Part of a small language model's weights: rotary positions.
Each number is 128 + 24 x the weight over its row's rms, rounded and kept within 0 to 255. Layers, rows and columns count from 0. The size above them is the row's rms in percent of the matrix's.

# layer 4 attention query, 768x768, rms 0.0576, rows 0-35, columns 384-479
size [ 66  65  79  74  75  83  82  82  78 103  94  89 107 110 112 109  66  72  71  72  82  74  81  88  90 106  88 107 106 110 115 105 109 112 112 111]
[[133 141 137 133 131 122 173 151  82 116 128 124 123 176 126  90 132 151 136 164 131 118  95 111 127 123 127 107 141 149 134 137 121 142 139 159 136 114 152  99 124 106 133  81 163 102  99  88 103  83  89 130 121 111 148 156 125 137 133 160 138  94 130  97 175  99 123 162  91 154 166 118  86 139 127 172 139  93 112 109 165 112 151 136 104 135 153 153 102 146 125 150 158 124 108  87]
 [110 163 130 106 105 169 122 167 132 128 142 111 125 148 125 106 126 121 110 163  79 152 153 156 143 125  94 129 135 132 149 104 144  74 121 135 143 177 118 154 135 129 138 140  47 134 142 144 121 115 127 145 145 107 119 165 125  78 131 168  97 110 126 129 104  98 154 101  85  93 131 119  89 119 127 195 128 133 115 138 112 125 109 143 132 116 109 145 156 127 136 157 112 135 143  78]
 [141 101  98 149 143 120  90 115 142 122 171 140 137 133 171  75 120 176 162 153 180 118 124 121 152 163 142 140 135 117 106 171 136 156 114 131  60  58 182 120 154 136 102  74 153 121 123 159 148 126 157 121  98 153 174 111 133 140 136 146 100 120  93 125 125  89 127 140 153 147 133 112 123 138 119  98 128 151  88  93 111 139 138 166  93 113 133 128 121 105 118 110 161  81  76 117]
 [165 155 119 143 137 140 157 158 179 138 134 129 144 173 117 164 133  96 111 126 119 162 168 145 133 136 128 109 148 153 127 112 146 128 190 138 166 165 118 187 134 159 198 141  86 122 134 114  95 138 100 121 136  81  95 123  98 134 151 133 151 136 131 144 131 154 128  91 113 127 129 139 140 174 126 159 165 107 140 124 121 131 120  96 121 131 107 169 119 125 138 152 130 177 148 137]
 [119 155 134 120 129 147 125 149 129 168 128  90 165 102  92 116  78 116 151 125 113 159  84 144 122 118 128 162 148 123  96 103 145 126 133 116 131 115 132 118 128 126 137 131 181 112 156 149 122 141 106 116 117 128 114 129 107 154 110 137 112 123 114 108 132 102 145  84 114  77 150 142 120 110 153 119 132 126 128 137 153 127 135 127 139  88 141  84 106 144 117 135 139 116 138 150]
 [154 130  98  98 108 116 166 121 153 120 140 160 143 133  99 104 159 127 153 161 129 128 126 108 106 115 149 113 107  73 133 152 126 109  86  90 143 148 141 154 169 162 145 112 105 132 122 120 133 119 114 172 134 117 123  66 114 103 111 142 154 112 103 172 155 141  98 140 141  94  94 127 127 140 122 183 117 109 124 113  97 109  96 133 120  88 138 171 135 145 119 148 122 103 115 143]
 [177 174 133 163 109  99 156 114 118 154 144 138 148  99 102 126  94 152 136 143 114 155 149 133 123 112 115  89 119  97 127 146 113 108 117 115 183 123 152 144 174 120 107 118 128 145 171 135 154  99 143 155 137 134 149 112 127 138 148 117 138 100 127 161 141 123 125 106 119 110 113 124 159 144 140 162 142 145 113 135 120 143 137 112 152 138 141 133 178 166  98 154 117 164 127 151]
 [122 121 107 140 167 142  98 118 114 112  98 115 152  91 144 119 163 138 136 110 112 134  77 118 146 128 137 145  75 122 143 192 167 114 105 134 115 142 155 181 180 118 112 148 135 128 114  65 125 147 105 146  90 136  89 104 115 128 164 141 137 104 107 161 137 113 137 123 101 122 130  83 149 115  82 130 138  90 138 132 135 118 136 123 105 152 111 132 118 120 109 120 131 143 135 166]
 [100 130  84 142 151 155  97  80 121 158 111 126 122 151 128 113 110 155 126  85 138 109 123 148  91 124 148 130 151 150 147 153 148 168 186 116 129 158 118 118 104 125 125 120 145  81  83 149 147 122 156 110 105 114 124 140 120 154 133 127 103 145 159 105 123 160 139  99 110 142 122 168 123 113 115 137 160 184  96 120 193 145 166 144 118  72 138  69  99  82 131 119 128 130 141 167]
 [146 108 110 122 156 122  51  97 167 163 112 109  88 170 136 161 124 113 109 129 169 139  94 100 127  78 127 149 114 110 139 127 128 160 170 110 124  95 144 147 120 140 112 114 112 108  98 164 134 112 145  95 125 170 113 146 152 175 108 101 141 164 113 126 121  99 142 174 111 106 116 130  93  96 169 125 165 151 134 121 166 169 161  86 120  97 124  87 141 103 127 118 148 146 104 114]
 [ 91 166 161 104 128 113 140 174 114 127 116 115 105  99  94 114 120 120 139 124 107 148 135  99 140  96 162 162 111 118 151  71 112 141  85 143 149 172 105 119 145 124 119 129  89 130 154 132 120 117 136  93 139 121 105 168 120 114 163  67 112  99 118 140 123  89 134 155  96 120 129 127 131 103 111 113 106 103 112 119 118 105 114  76 145  79 124 140 124  66 118  72 140 141 127 154]
 [118  87 136 139 137 122 157 134 173 131 109  98 137  93 140 131 149 131 133 152 139 150 138 136 147 129  98 159 110 173 106 137 136 157 123 108 148 143  91 134 121 141 142 116 154  93 162 131  91 105 100 138 125 153 125 159 113 147 148  96 136 136 171 125 117  77 133 119  86 161 112 122 124 111 127 168 151 140 102 129 134 103 155  96 111 137 138 118 126 135  83 121  96 131 150  81]
 [ 72 144 110 146 121 125 133 165 114  99 122 131 139 120 106  90 147 151 186 108  48  97 148 135 133 130 163 160 117  97 104 133 127 136 116 103 124  95 140 151 140 141 125 139 107 136 177 143 147 122 131 129 154 163 117 166  85 108  96 148 129 148  96 115 139 156 109 135 131 109 137 118 131 143 145 108 132 139 115 129 134 158 113 124 142  84 148 145 156 162 124 153  85 106 126 150]
 [147 218 114 137 146 146 136 100 105  99  91 125  95 149 110 101 166 122 154 158 147 124 152 115 177 158 144 152 154 127 111 168 157 118 126 105 111 138 146 118 148 114 140 122 120 108 161 123 155 151 111 153 127 160 141 123 124 111 119 162 150 144  99 118 188  97 111 157 104 145 137 174 116  98 165 139 134 110 145 126 123 122 115 127 137 104 151 136 155 166 129 121 130 189 100 120]
 [182 168  92 137 121  95 110 134  99 150 117 129 152 132  96 112 160 141 188 154 111 130  90 158 144 127 158 109 110 127  86 101 117 162 105 158 160 100 108 176 172 127 115  87 129 132 148 177 153 133 140 155 122 136 144 140 103 153 141 123 133 133  97 125 130 126 145 159 117 132  75 102 159 109 200 143 121  87 136 138 125 159 148 139 140 162 158 118 148 120 104 135 133 146 122 119]
 [129 117  81 133 114 103 157 130 119  81 117 116 145 102  96 121 121 109  94 105 105 107 129 108 116 108 106 116 120 133 162 205 127  95 118 102 101 120 148 117 150 121  81 109 116 143 140 150 144 101 146 104 103 156 125 106 117 151 118 109 137 178 133 134 168 155 107 139 126 119 128 155 115 148 138 126 120 143 173 141 118 152 131 151 153 157 124 132 132 156 200 115 125 124 113 150]
 [100 158  84 122 157 152  77  92 138 114  97 187  86 149 136 108 138 152 132 107 134 146 118 105 121 133 108  98 133 128 129 159 163 103 115 119 103 122 154 133 183 151  99 108 117 152  78 155 124 168 153 149 130 144 115 124 159 116 134 102 116 138 120 123  91 128 123 123 137 113 127 128 123 131 103 118 133 124 133  97 118 116 135 127 102 127 111  85  91 135 124 136 173 127 139 109]
 [159  92 131 133 122 165 127 129  77 161 100 124 146 123  98 118 121 170 122 172 165 120 157 100 121 101 138 120 109 147 162 160 153 140 136 142 121  99 137 120 138 124 162 116 111 122 139 104 113  94 167 127 150 118 124 148 133 191 123 114 130 116 156 109 130 129 139 167 107  82 153 130 140 101 159 110  97 106 113 118 106 139 130 132 111  97 134 113 120 152 102 121 151 154 119  85]
 [124 175 125 127 128 145 130 155 132  77 120 131 130 183 119 110 121 120 153  95 115 145  79 118  92 126  79 166 111 142  87 116 113 121 174 139 125 100 169 136 125 132 166 135  95 169 149 167 132 169 116 139 137 146 134 121 137 104 147  89 137 102  99 140 174 159 115 101 141 118 143 132 137 171 117 128 125 103 137 132 121 125 115 122 140 117 115 156 105 183 120 135  87 149 141 139]
 [101  98 124 112 157 152 121 150 117 160 120  88 134 126 134 123 149 122 127 139 128 163  98 112 145 150 107 141 141 138 137  85 137 123 137 110 111 114  90 135  83 125 106 107 162 106  98  99 108 125 141  61 101 152 127 166 143 136 128 165 166 205 110  93  78 150 136 146 139 150 139 109 151  82 123 108 110 114 131 152 143 155 153 110 159 112 112  89 145  67 177 109 146 146 119 102]
 [134 100 168 146 135 152 105 122 117 155 116 152 154 105 133 168 142 125 104 155 124 150 107 151 126 125 132 148 120 133 145  82  94 154 106 154 102  68 130 135 143 140 121 135 175 117  57 128  93 107  85  91 130 150 123 161 153 154  93 127 120 155 102  90 126 121 122 168 175 131 160 151 144 106 144  89 142 116 119 128 156 156 136 116 163 119  85 149 142  83 105 149 149 130 139 135]
 [138 119 175 124 103  92 125 159 107 103  89 117 144  49 153 120 132 137  93 160 133 102  74 127 105 147 153 130 138 157 160 125 134 127 124 149 115 164 140 169 176  77 125 156 117 110 135 126 113 129 115 139 177 124  84  96 119 119 149 114 119 138 138 123 142 157 156 127  73  81 129 105 117 135 121 190 113 124 174 139 132 139 157 123 109 132 169 152 129 174  90 118 107 145 130 110]
 [ 93 136 185 137 159 111 154 158  96 109 129  96 112  98 125 112 163 121 105  94  77  99 109 128 186 123 131  97 134 153 166 138 116 168 108 134  74 169 142 158 127 106  89 128 138  95 118 108  52 150 114 122  96 116  88 123 121 147 151 140 148 122  99 139  92 114 110 146  99  93 133  99 141 109 116 132 149 108 136 134 122 110 148 176 110 168 104 134 120 163 114 114 125 157 152  85]
 [115 145 112  97 109 130  76 150 120  90 135 118  99 114 136 132 158 126  84 113 168 137  94 141 117 123 131 141 129 148 139 119 121 132 125 167 137  99 138 145 144 109 120 128 142 120  91 102  90 165 141 101 112 141  85 132 129 156 147 108 115 135 168 125 120  84 124 156 128 108 131 136 128  95 111 117 112 109 138 109 152 123 157 134 124 111 103 113 115  95 179  96 149  99 163 149]
 [119 127 164 130 152 140 143 112 131 115 138 160 156 193 104 145 111 122 120 117 120 137 169 121 120 130  82 154 141 136 119 117  94 138 132  69 118 119 106 150 111 156 145 136 142 147 127 190 139 130 118 176 138 121 111 136 128  85  94 128 152 153 131 123 144 162 100 187 185 126 124 170 155 138 144 153 164  96 147 144 117 142 118  99 110 103 117 146 142 126 193 149 119 106 115 124]
 [ 96 118 160 130 157  77 144 154 176 117 134 163  94 178 152 153 103 122 129 113 135 124 192 168 102 129  98 119  95 137 115 137 151 120 120 111 130 137  96 115  92 156 141 105 116 118 130 190 158 114  95 162 143 114 162 135 122 135  93 126 124  83 117 138 152 124 109 125 153 143 117 133 118 114 145 114 151 113 126 141 100 130 107  94 161 144 153 117 136  91 117 153 128 128 122 108]
 [169 145 106 153 123 163 119 128 122 127 120 156 119 113 132 126  90 127 117 103 114 148 139 110  77 135 112  95 138 109 128 123 114  78 156 130 113 167 146 133 103 112 115 113 120 145 137 123 160 189 153 122  84 149 143 131 146  96 124 131 114 129 125 121 123 140 138 139 146 118 125 178 163 137 132  58 140 188 140 119 159 169 152 132 165 100 154 100 127 160 139 164 124 104 158 111]
 [ 95 129 141 131 125 154 152 116 116 165 150 130 181 158 112  95 147 130 176 101 129 149 108  70 128 103 133 118 115  93 143 137 112 103 166 111 118 113 174 173 136 104 111 158 108 132 163 144 105  99 156 156 168 132 107  95 123 181 171 145 123 138 108 141 118 111 154 120 151 125 127 122 114 131 156 106 103 115 124 143 116 156 173 122 108  99 154  71 162 142 138 127 160  98 115 138]
 [175 109 123 118 120 149 188 165 148 104 100 142 130 149 105 209  95 141 109 137 145 143 121 178 138 136 139 123  76 138 125 146 133 123 116 166  81 150 139 113  93 153 129  80 113  99 127 140 141 146 120 155 138 127  83 122 117 144 158 122 159 135 115 101 160 109 142 161 144 130 157 145 108 136 138 131 137  80 117 161 147 148 100 102 143 133 105 131  97 146 166 132  92 123 139 137]
 [151  87  97 108 147  81 117 119  69 119 159 146 166 111 179 113  99 136 111  98  84 119 137 170 115 118  99 145 108 134 184 144 126 160  95 172 153 115 128 140 106 113 123  88 162 128 147 176 143  95 142 160 159 130 145 128 101 110 106 121  98 146 146 136 132 150  91 116 126 121 132 121 135 122 213 132 132 122 111 158 135  67 106 141 161 185 119 118  85 156  88 128 114 165 143 157]
 [ 91 175  95 121 166 170  80 118 146 130 146 124 148 122 116 117 119 120 159 141 126 111 107 156 198 117 117 155 113 134 126 104 121 157 169 111 138 133 111 143 126 138 136 144  97 101 112 159 147 114 124  94 109  91 104 125 156 139 124 168 147 113 171 115 127 112  99 127 130 198 134 145 151 140 177 140 123 124 167 140 136 145 160 111 118 143 153  89 168  79 120 140 121 158  84 119]
 [123 115 158 123 130 182 137 137 110 114 141 141 147 134 118 115 133 152 135 110  92 129 146 128 121 124 129 122 165 172  98  69 126 111  80 157 107 167 137 169  92 150 160 110 145 128 122 149 123 142 104  82 162 169 139 104 116  99  51 108 121 137 150 143  78  93 146 110  86 142 109 141 143 113 177 172  89 121 128 105 152 143 124 121 121 111 150 132 119 127 141  99 120 141 162 146]
 [133 112 189 149 122 127 146 103 145 181 129 147 105 174 134 144 131 118 141 114 126  98 124 180 121 110 106 114 144 159 132 122 127 117 132  97 109  96 130  53  70 115 155 119 124 117  68 138 126 124 115 112 107 133 117 136 121 164 118 113 105 124 104 120 163  90 129  89 112 137 111 147  87 104 100 153 150 114 144 136 120 117 161 142 121 143 136 157 124  58 141 170 147 122 146 134]
 [151 129 126 159 143 137  86 157 144  85 130 141 123 151 131 115 133 112 134 167 146 125 141 135 117 110 113 119 117 104 153 151 114 141 125 126 172 135 123 167 141 159 130 124 194 166 165 126 119 136 138 169 127 121 162 168 145 120 142 152 132 109  85 118 107  90 135 123 141 117 115 124  56 182 125 126 112 120 133 127 157  97 109 121 150 172 112 132 101 124 140 155 145 123 157  81]
 [150 129  93 115 121 120  83 150 160 134 129 136 115 112 116 112 114 123 116 153 146 154 154 103 116 122 140 108 104 150 113  83 153 142 192 106  81  85 100 198 133 132 198 145 115 135 135 120 146 160 154  76  99  84 153  83  95 143 165 109 170 129 167 165 132 145 133 130 151  86 116 158 123 120  96  89 119 148 147 131 103 109 144 114 133 185 110 137 141 129 118 117 131 114 129 143]
 [137 141 109 129  84 117 164 111 164 160 148 116 149  97 124 144 124 118 130 142 135  94 136 180 127 110 146 108 119 133 140 126 121 154  95 134 111 114 136  61 142 117 145 100 154 133  93 148 190 110 118  73 119 128 118 132 134 109 101 117 135 132  97 123 117 182 161  80 118  92 133 135 145 106 135 137 155 123  98 145 165 101 131 104 130  86 174  96 111 109 102 154 131 140 113 108]]
# layer 4 attention key, 768x768, rms 0.0587, rows 0-35, columns 384-479
size [ 63  61  76  72  72  78  65  75  68  77  88 101 106 109 113 113  67  76  57  76  71  72  69  71  82  84  99  96 106 112 116 113 111 117 118 124]
[[115 143 150 130 160 145 141 146 170 126 143 152 106 121 118  93 106 109 137 150 155 150 112 159  92 141  83  69 162 104 138 115 135 121 146 109 112 161 172  85 131 144 120 101 148 114 133 111 139 104 101 133 130  99 133 115 133 142 149 119 133  65 153 115 148  82 112 132 110 137 141 142 121 105  92 133 123 125 115 124 109 124 105 119 117 145 122 102 116 176 137 149 152 119 139  80]
 [116 134 120  94 110 182 125 103 154 164  97 143 161 178 139 157 107 106 135  93 107 116 104  84 125 128 114 129 108  87 146 142 119 104 141  93 165 161 145 126 127 140 149 133 114 112 199 136 123 133 141  83 159 118 161 121 119 126 120 185 115 129 155 126 104 147 126 148  89 107 126  99 146 137 122 146 127 142 162 144 162 145  76 164 139 128 121 159 171 138 123 141 147 124 116 123]
 [117  93 134 163 136 159  76  93  91 113 116 111 148 123 173  64 111 176 134  95 148 163 112 145 158 129 116 153 157 103 134 174 120 129 128 102 114  70 141 133 164  93  89 122 127 143 113 153 151 117 117 136 110 163 156 127 186 146 143 145  67 132 116 114 127 144 170 144 144 162 145 163 113 110 147 106 122 131  87 126 131 148 129 169  86 101 160 106 176 117 107 137 152  94 103  83]
 [170 152 125 118 119 115 151 121 145 111 150 146 129 146 110 149  97 113 127 113 150 121 151 135  94 146 121 124 146 146 182 136 143 127 164 166 133 130 100 105 152 128 177 100 128 109 101 101 133 134 132  82 113 107 121 112 133  88 139 106 163 128 110 128 122 141 117 101  60 147 115  73 123 123 141 119 161 129 131 120 112 150 120  97 124 143 124 124 134 119 162 129 136 146 159 168]
 [119 113 146 103 134 149 124 108 138 162 130 112 129 146 135 133  99 126 113 129 182 160 104 138 117 124  95 129 115 132 121 146 118 101 102 114 108 102 150 112 129 140 137 134 143 148 156 117 116 140 132  87 135  80 135 121 142 152 106 130 110 117 148 121 133 127 101 152 131  91 162 182 108 121 124 125 165 154 143 115 133  95 141 131  82  82 130  98  92 104 135 117 144 145 130 125]
 [157 159  91 136 104 131 146 127 121 106 109 180 148 156 121 125 147 140 131 170 135 134  91 129 108 151  96 132 139 123 109 108 114 141  98 144 139 192 121 115 141 139 173 133 118 120 103 150 110 121 124 156 167 132 128  83 119 113 107 139 146 118 141 118 144 118 127 146 134 131 129 168 141 140 143 127 135 155 144 105  93 130 109 105 141 114 119 116 113 113  90 134 110 149 116 111]
 [136 163 137 137 128  73  99 151 130 146 129 143 138 112  95 134 125 137 155 156 146 152 174 115 134 169 131  94 110 126 138 107 103 155 118 125 122 113 111 102 189 113 141 138 115 114 152 150 143 140  97 149 147 115 112 130 149 149 144 119 130 117  99 158 144 138 118 161 116 124 103 160 119 138 129  99 159 120 117 123  99 129 150 105 149  97 127 138 147 144 107 166 151 178 140 149]
 [ 87 137 168 158 115  86 124 170 113  93 119 151 146 110 115 134 126 152 132 108 101 143 133 136  99 125 182 160 113 125  73 135 155 119 161 145  95 149 161 155 113 128 100 116 140 126 100  92  83 131 128 167  85 120 115 148 177 156 142 127 136 103 133 127 152 147 166 108 141 128 151 141 143 138 162 177 127 109 146  85 137 126 174  95 129 128 151 112 123 123 139 114 126 109 168 102]
 [ 76 116  90 140 107 182 106 135 152 154 107 158 180 117 151 127 182 141 133  88 152 135 154 148 112 121 121 101 143 138 118  96 118 138 104 116 154 152 137 189  98 156 120 128 164 132 105  94 136 125 155 118 119 131 124 117 150 120  75 129 130 115 152 113 116 142 145 109 173 164 130 114 123 122 112 179 119 149 136 144 164 125  93 150 112 126 109  88 110 139 141  62 151  95 160 169]
 [118 126 148 115 114 127 133 127 162  73 152 112 148 149 149 151 129 140 105 137 123 108 119 148 133 110  65 137 122 107 145 137 104 156 125  87 149  89 105 101 166 134 122 143 134 147 170 157 126  87 118 129 122 120 138 125 131 143 150 118 102 112 115 119 153 115 121 170 149 147 143 112 101 111 131 133 128  99 127 148 153 147 103 121 129 133 133 110 122 108 133 133 129  99 115  88]
 [105  60 138 103 103  93 140 131 150  99 161 102 137 110 145  92 127 124 103 105 112 153 134 123 106 106  70 160  91 121 148  99  92  97 119 133 165 136 127 137 149 133 128  91 144 180 139 126 126 109 146  88 120 118 117 165 132 156 160 113 114 132 153 156 120 129 141 142 102 115 130 110 112 156 111 148  98  87 143 107 136 139 141 149 140 120 124 125 127 108 121 120 122 104 105 117]
 [144 105 107 163  81 138 124 100 153 136 137 124 125  95 113 143 111 129 149 161 114 113 130 153 103 141 129 132 108 120 127 163 150 126 136 117 114  96 107  94 157 145 125 145 121 156 182 142 123 101 110 142 169 129 151 140 154 113 139 102 107 103 127 122 112 152 147 158 142 141 123 150 147 130  53 156 120 124 118 125 137 105 129 108 117 111 159 129 143  79  84 154  93 125 133 174]
 [ 92 120 117 105 120 130 148 125 127 131 115 140 144  98 129  99 132 114 167 104  81  56 145 112 150 126 124 149 100 119 111 127 147 127 122 114 161 152 114 151 112 151 118 147 118 157 118 180 114 118 114 146  94 144 155 151  95 133 107 111 143 125 103  96 117 127  90 161 138 124 143 128 123 140 130  98 115 123  92  98 106 119  74 143  97 119 169 153 148 158 126 161  96 114 133 157]
 [148 153 142 173  84 171 117 103 118 146  78 133  98 168 141 104  89 145 118 173 117 154 163 122 180 158 155 142 112 116  79 156 147 102 146 105 149 140 127  94 140 108 146 149 143 126 173 127 177 106 113 132 102 159 109 135  96 103 143 155 144 109 102 118 176 110 123 155 137 148 144 102 163 104 139 122 132 131 152 115 135 107 117 144 139  77 130 132 163 184 149 119 115 160 105 100]
 [146 193 109 127  90 143 119 116 120 187 141 118 159 135  99  94 159 148 127 142 133 144 128 107 122 128 156 108  92 126 133 132 145 137 154 133 106 145 110 132 111 125 105  92 156 140 144 152 107  87 125 137 126 137 164 173 118 135 122 162 131 126  71 133 151 113  99 133 145 130 136 150 133 106 165 146 116 125 127 120 143 132 109 151 121 143 171 124 151 124 132 112 129  98  98 104]
 [141 138 109 150  99 103 146 182 115 131 154 107 101 127  63 125 146 136  91 118 101 157 122 135 120 141  67 116 137  88 154 127 111  96  79 141 127 124 148 138 157 116 138 103 149 127 137 125 107  88 126 173 109 131 138 145 117 137 124 125 119 133 130  96 165 155  83 142 157 123 151 151 135 124 163 112 120 159 143 116 106 122 115 197 201 163 108 146 170 111 146 151 135 128 111 124]
 [107 169 102 159 164 150  64 139 116 147 153 135 129 133  83  78 176 127 155 141 138 154 181 123 156 118  97 131 119 121 139 147 153 124 120 132 113 110 124 112 148 124 101 120 101 155  66 133 123 134 143 111 131 140 123 164 146  96 100 124  92 115 146 123 121 114 149 162 150 141 120 111 136 102 207 131 142 118 101 137 110  91 145 108 112 103 118  63  81 131 117 134 169 143 167  66]
 [124 111 115 101 132 169 143 102 131 184 105 125 141 145 144 138  80 151  95 133 170 105  78 155 103 130 133 137 114 129 163 142 147 115 153 116  85 135 132 106 137 149 161 132 116 126 171 112 129 114 133 118 153 101 135 121 131 196 115 122 117  73 142  78 113 144 142 143 122  92 126 155 120 136 144 135 133 114 153 110 106 140 115 114  73  98 150 132 130 104 105 130 139 131 109 154]
 [146 117 117 112 141 156 137 120 122 125 123 103  90 119 135 141 146 114 132 109 119 120  97 117 139 126 152 121  70 138  77 131 145 135 126 153 126 147 155 123 120 151 124 117 181 138 142 144 172 129  92 103 139 114 101 186 141  72  91 164 135 170  88 112 155 143  84 131 100 119 113  89 145 149 139 120 109  96 122 171 124 138  86 145 131 125  81 153 130 139 159 159  93 130 119 114]
 [ 88 151 160 132 151  69 124 168  86  74 141 126 118 130 119  90 146 138 157 144 108 125 160 149 132 140 116 138 159 150  88 118 110 141 140  88 145 157 127 113  71 110 103 104 117 120 108 141  75 121 114 144 118 160 110 143 126 121 131 123 161 155 106 133 123 121 130 152 147 112 146 111 124 132  97  99 136 153 121 142 119 146 179 101 131 128 128 131 125 135 165  87 134 150 129 134]
 [ 93 113 182 128 115  85 112 162 112 124 127 144 128  93 122 110 126 128 137 123 142 116 132 167 113  93 108 101 106 118 132 113 129 141 124 145 132 117 126 166 141 112  95 127 130 124  97 129 100 105 127 139  89 143  96 170 174 161 145 111 143 145 138  98 145 146 116 147 135 127 161  93 147 158 167 144 124 135 150 112 165 162 132 100 158 108  83 133 127 170 139 114 146 118 165 139]
 [141 100  97 119 113  83 127 143 156  75 113 127 104  86 148 182 110 162 125 168 149 119 151 121 104 140 165 142 146 144 142 168 105 165  86 118 107 153 132 132 155  71 178 157 112 148 116 131 116 107 136 118 162  93 137 116 134 126  92 132 136 139 119 146 148 162 162 143 136 106 129 171 129 143 149 112 117 125 136 102 103 154 184 112 130 122 138 137 128 145 129 113 123 132  98 148]
 [ 91 156 165 174 171 116 137 146 142  87 160 124 105 122 103  89 102 139 106 116 100 135 137 120 172 114 120 167  89 133 134 158 130 143 145 133  82 126 123 143  93  79 129 104 150 122 114 153  90 135 134 132 108 120 131 143 118 121 155 123 132 145 107 145 116 130 154 152 151  90 138 125 137 135 144 110 127 120 150 118 141 161 110 118 122 180 128 133 108 112 138 132 135 124 176 100]
 [ 73 116 138 118 114 111 115 129 150 122 140 129 124 128 147 103 127  95 128  92 136 121 108 136 154 116 122 153 101 127 145 109 130 141 111 139 148 105 129 204 113 141 143 111 148 168 138 124  99 139 145 115 125 127 138 147 117 164 146 140  97 109 170 161 124 110 126 171 127  99 134 125 103 146 103 124 131 107 159  94 154 147 161 187 122 118 125 156 110 150 148 144 126  96 118 106]
 [138 179 114 142 186 121 166 131 133 149 108 133 147 161 114 141 135 135 160  97 138 129 123 108 138 152  92  81 131 121 142 125  99 149  90 140 108 157 110 151 129 138  97 122 122  84 134 195 109 106  99 142 149 160 119  79 124 102 114 132 128 150 147 102 108 116  98 211 185 131 124  97 158 125 120 110 175 123 158 152 130 109  96 121  99 115  95 140 117 136 125 147 136 140 141 160]
 [ 94 150 136 154 173 100  98 179 140 122 153 119 137 122 134 148 171 147 167 128 159  93 136 120 143 155 116 120 123 127  96 101 161 167 149 147 130 136 125  89 134 140 103 123 100 116 136 136 147  93  91 108 115  94 166  99 103 118 147 151 163 115 144 106 127 137 110 101 173 112 116 146  96 122 170 141 129 120 100 172 126 140 113 115 149 147 147 101 168 120 108 120 128 144 147 110]
 [131 136  76 120 137 149  72 125 155 154 100 136 163  81 110 130  80 154 127 132 136 115 149 143  70 137 135 100 114 115 145 109 101  95 117 128  95 124 116 116  99 147 148 127 147 129 142 131 139 114 132 182 140 101 123 158 114 124  88 112 113 105 157 124 138 103  91 134 154 129 118 162 148 126 133 138 145 161 129 161 137 119 114 154 169 118 117 165 131 148 125 119 121 149 110 159]
 [168  90 132 113 120 142 176 110 174 122 132 148 132 191  93 135  75 150 140 128 108 136 154  99 131 105 149 147 128  95 126 135  90 141 108 109 126 122 160 145 151 131 110 132 142 125 152 148  94 119 110 150 143  89  94 130 133 144 166 117 118  93 145 140  93 140 126 116 117 159 103 113 169 124 150 105 112 136 139 129 144 165 105 108  93 128 143 149 129 155 111 151 165 122 143 139]
 [143 161 121 148 108 131 123 156 118 171 145 138 128 144 113 128  96  90 117 107 174  93 110 135 153 130 144 127  99  84 114 162 156 143 112 123 183 135 135 143 130 128 125 101 125 144 154 154 168 157 156 134 142 160 119 117  72 150 154 105 111 139 107 100 139 127 101 153 163 127 154 117 120 129 170 137 161 145 113 164 136 108 111 122 179 120 113 132 100 151 135 118 133  92 133 158]
 [133 125 145 146 162  82 133 125 118 104 143 184 131 151 142  94  92 160 123 114  97 151 108 135 138 150  92 144 127 149  97 126 108 109 131 123  94 121 115 141 108 139 109 117 119 123 109 116 148 113 115 118 142 165 130 108  99  99  73 156 102 158 148 166 135 152 113 154 141 136 132 118 115 106 177 187 145 152 171 129  91 132 114 152 144 137 111 173 109 145 109 136 144 137 159 155]
 [ 96 154 135 137 162 114 112 109 141 143 103 150 176 128 109 143 112 112 124 180 128 106 119 151 167 120 124 115 139 142 152  91 111 164 165 100 139 141 128 143 125 113 160 144 131 109 133 199 170 147 144 134 125 134 142 124 148 141 132 179 153 109 167 153 110 101 112 149 151 133 106 133 122 112 161 146 140 117 141 152 130 161 159 156  97 132 129  87 145  75 123 132 103  94  98 151]
 [139 107 138 153 136 149 155  83  95  97  98 125 130 132 146 100 138 138 138 106 103 154 167 144 156 122 184 138 124 137 113 120 148 119 135 161 125 145 157 129  98 113 137 143 128 124 109 166 122 179 137 124 118 169 136 134 168  61 139 134 149 137 131 142 106 157 130 135  99 111  98 106 145 117 142 172  73 128 135 109 164 111 116 125 144 116 163 169 111 133 112 125 124 161 124 133]
 [153 107 168 145 148 157 126 133 164 129 140 127 126 188 148 148 107 156 127 120 148 122 149 203 125 124 125 136 125 136 143 165 122 136 137 110 102 136 136 122 134  94 155 142  96 135 108 103 106 114 151 164 111  91 148 159 158 156  92 147 114 108 106  88 141 120 144 171 107 123 103 186  77 132 159 130 119 160 178 114 133 136 168  97 132 135 126 173 125 130 147 157 113 139 150 116]
 [130 134 128 148 144 127  97 119 122 123 112 100 136 145 127 139 132 140 122 120 157 121 113 124 110 109 126 139 152  83 147 173 147 111 107 142 153 153 124 128 155 146 179 165 164 119 156 125 108 130 156 148 150  90 158 157 117 175 170 134 124  75 112 117 126 118  99 161 122 106 130 102  95 154 124 162 135  95 116 127 163 122 102 109 132 133 126 145  76  98  77 162 105 174 115 100]
 [ 95 115 102 126 135 127  73 160 134 113 127 109 132 136 103  45 113 131 118 120 131 136 141 125 106 129 125  96 130 121 127 109 107 136 197 160  99 108 125 137 129 110 196 109 154 118 138  93 108 153 146 100 117  99 131  72 149 142 147  82 124 104 128 161 166 116 129 135 143 108 120 164  91 153 100  95 108 132 113 107 112 126 175 139 161 167 134 124 162 131 133 138 140 169 139 141]
 [118 167 121 167 115 132 143 129 149 170 119 155 154  94 125 137  98 103 124 150 107  98 134 147 138 110 149 108 178 140 146  96 132 120 102 146 109 103 121 104 174 142 115 144 145 163 148 125 186 119 126  89 137 148 117 143 149 121 102  85 120 111 137 157 104 165 132 110 117  73 141 107 120  89 140 128 133  95 154 106 198  93 150 159 152 118 175 113 126 141 152 141 147 139 121 137]]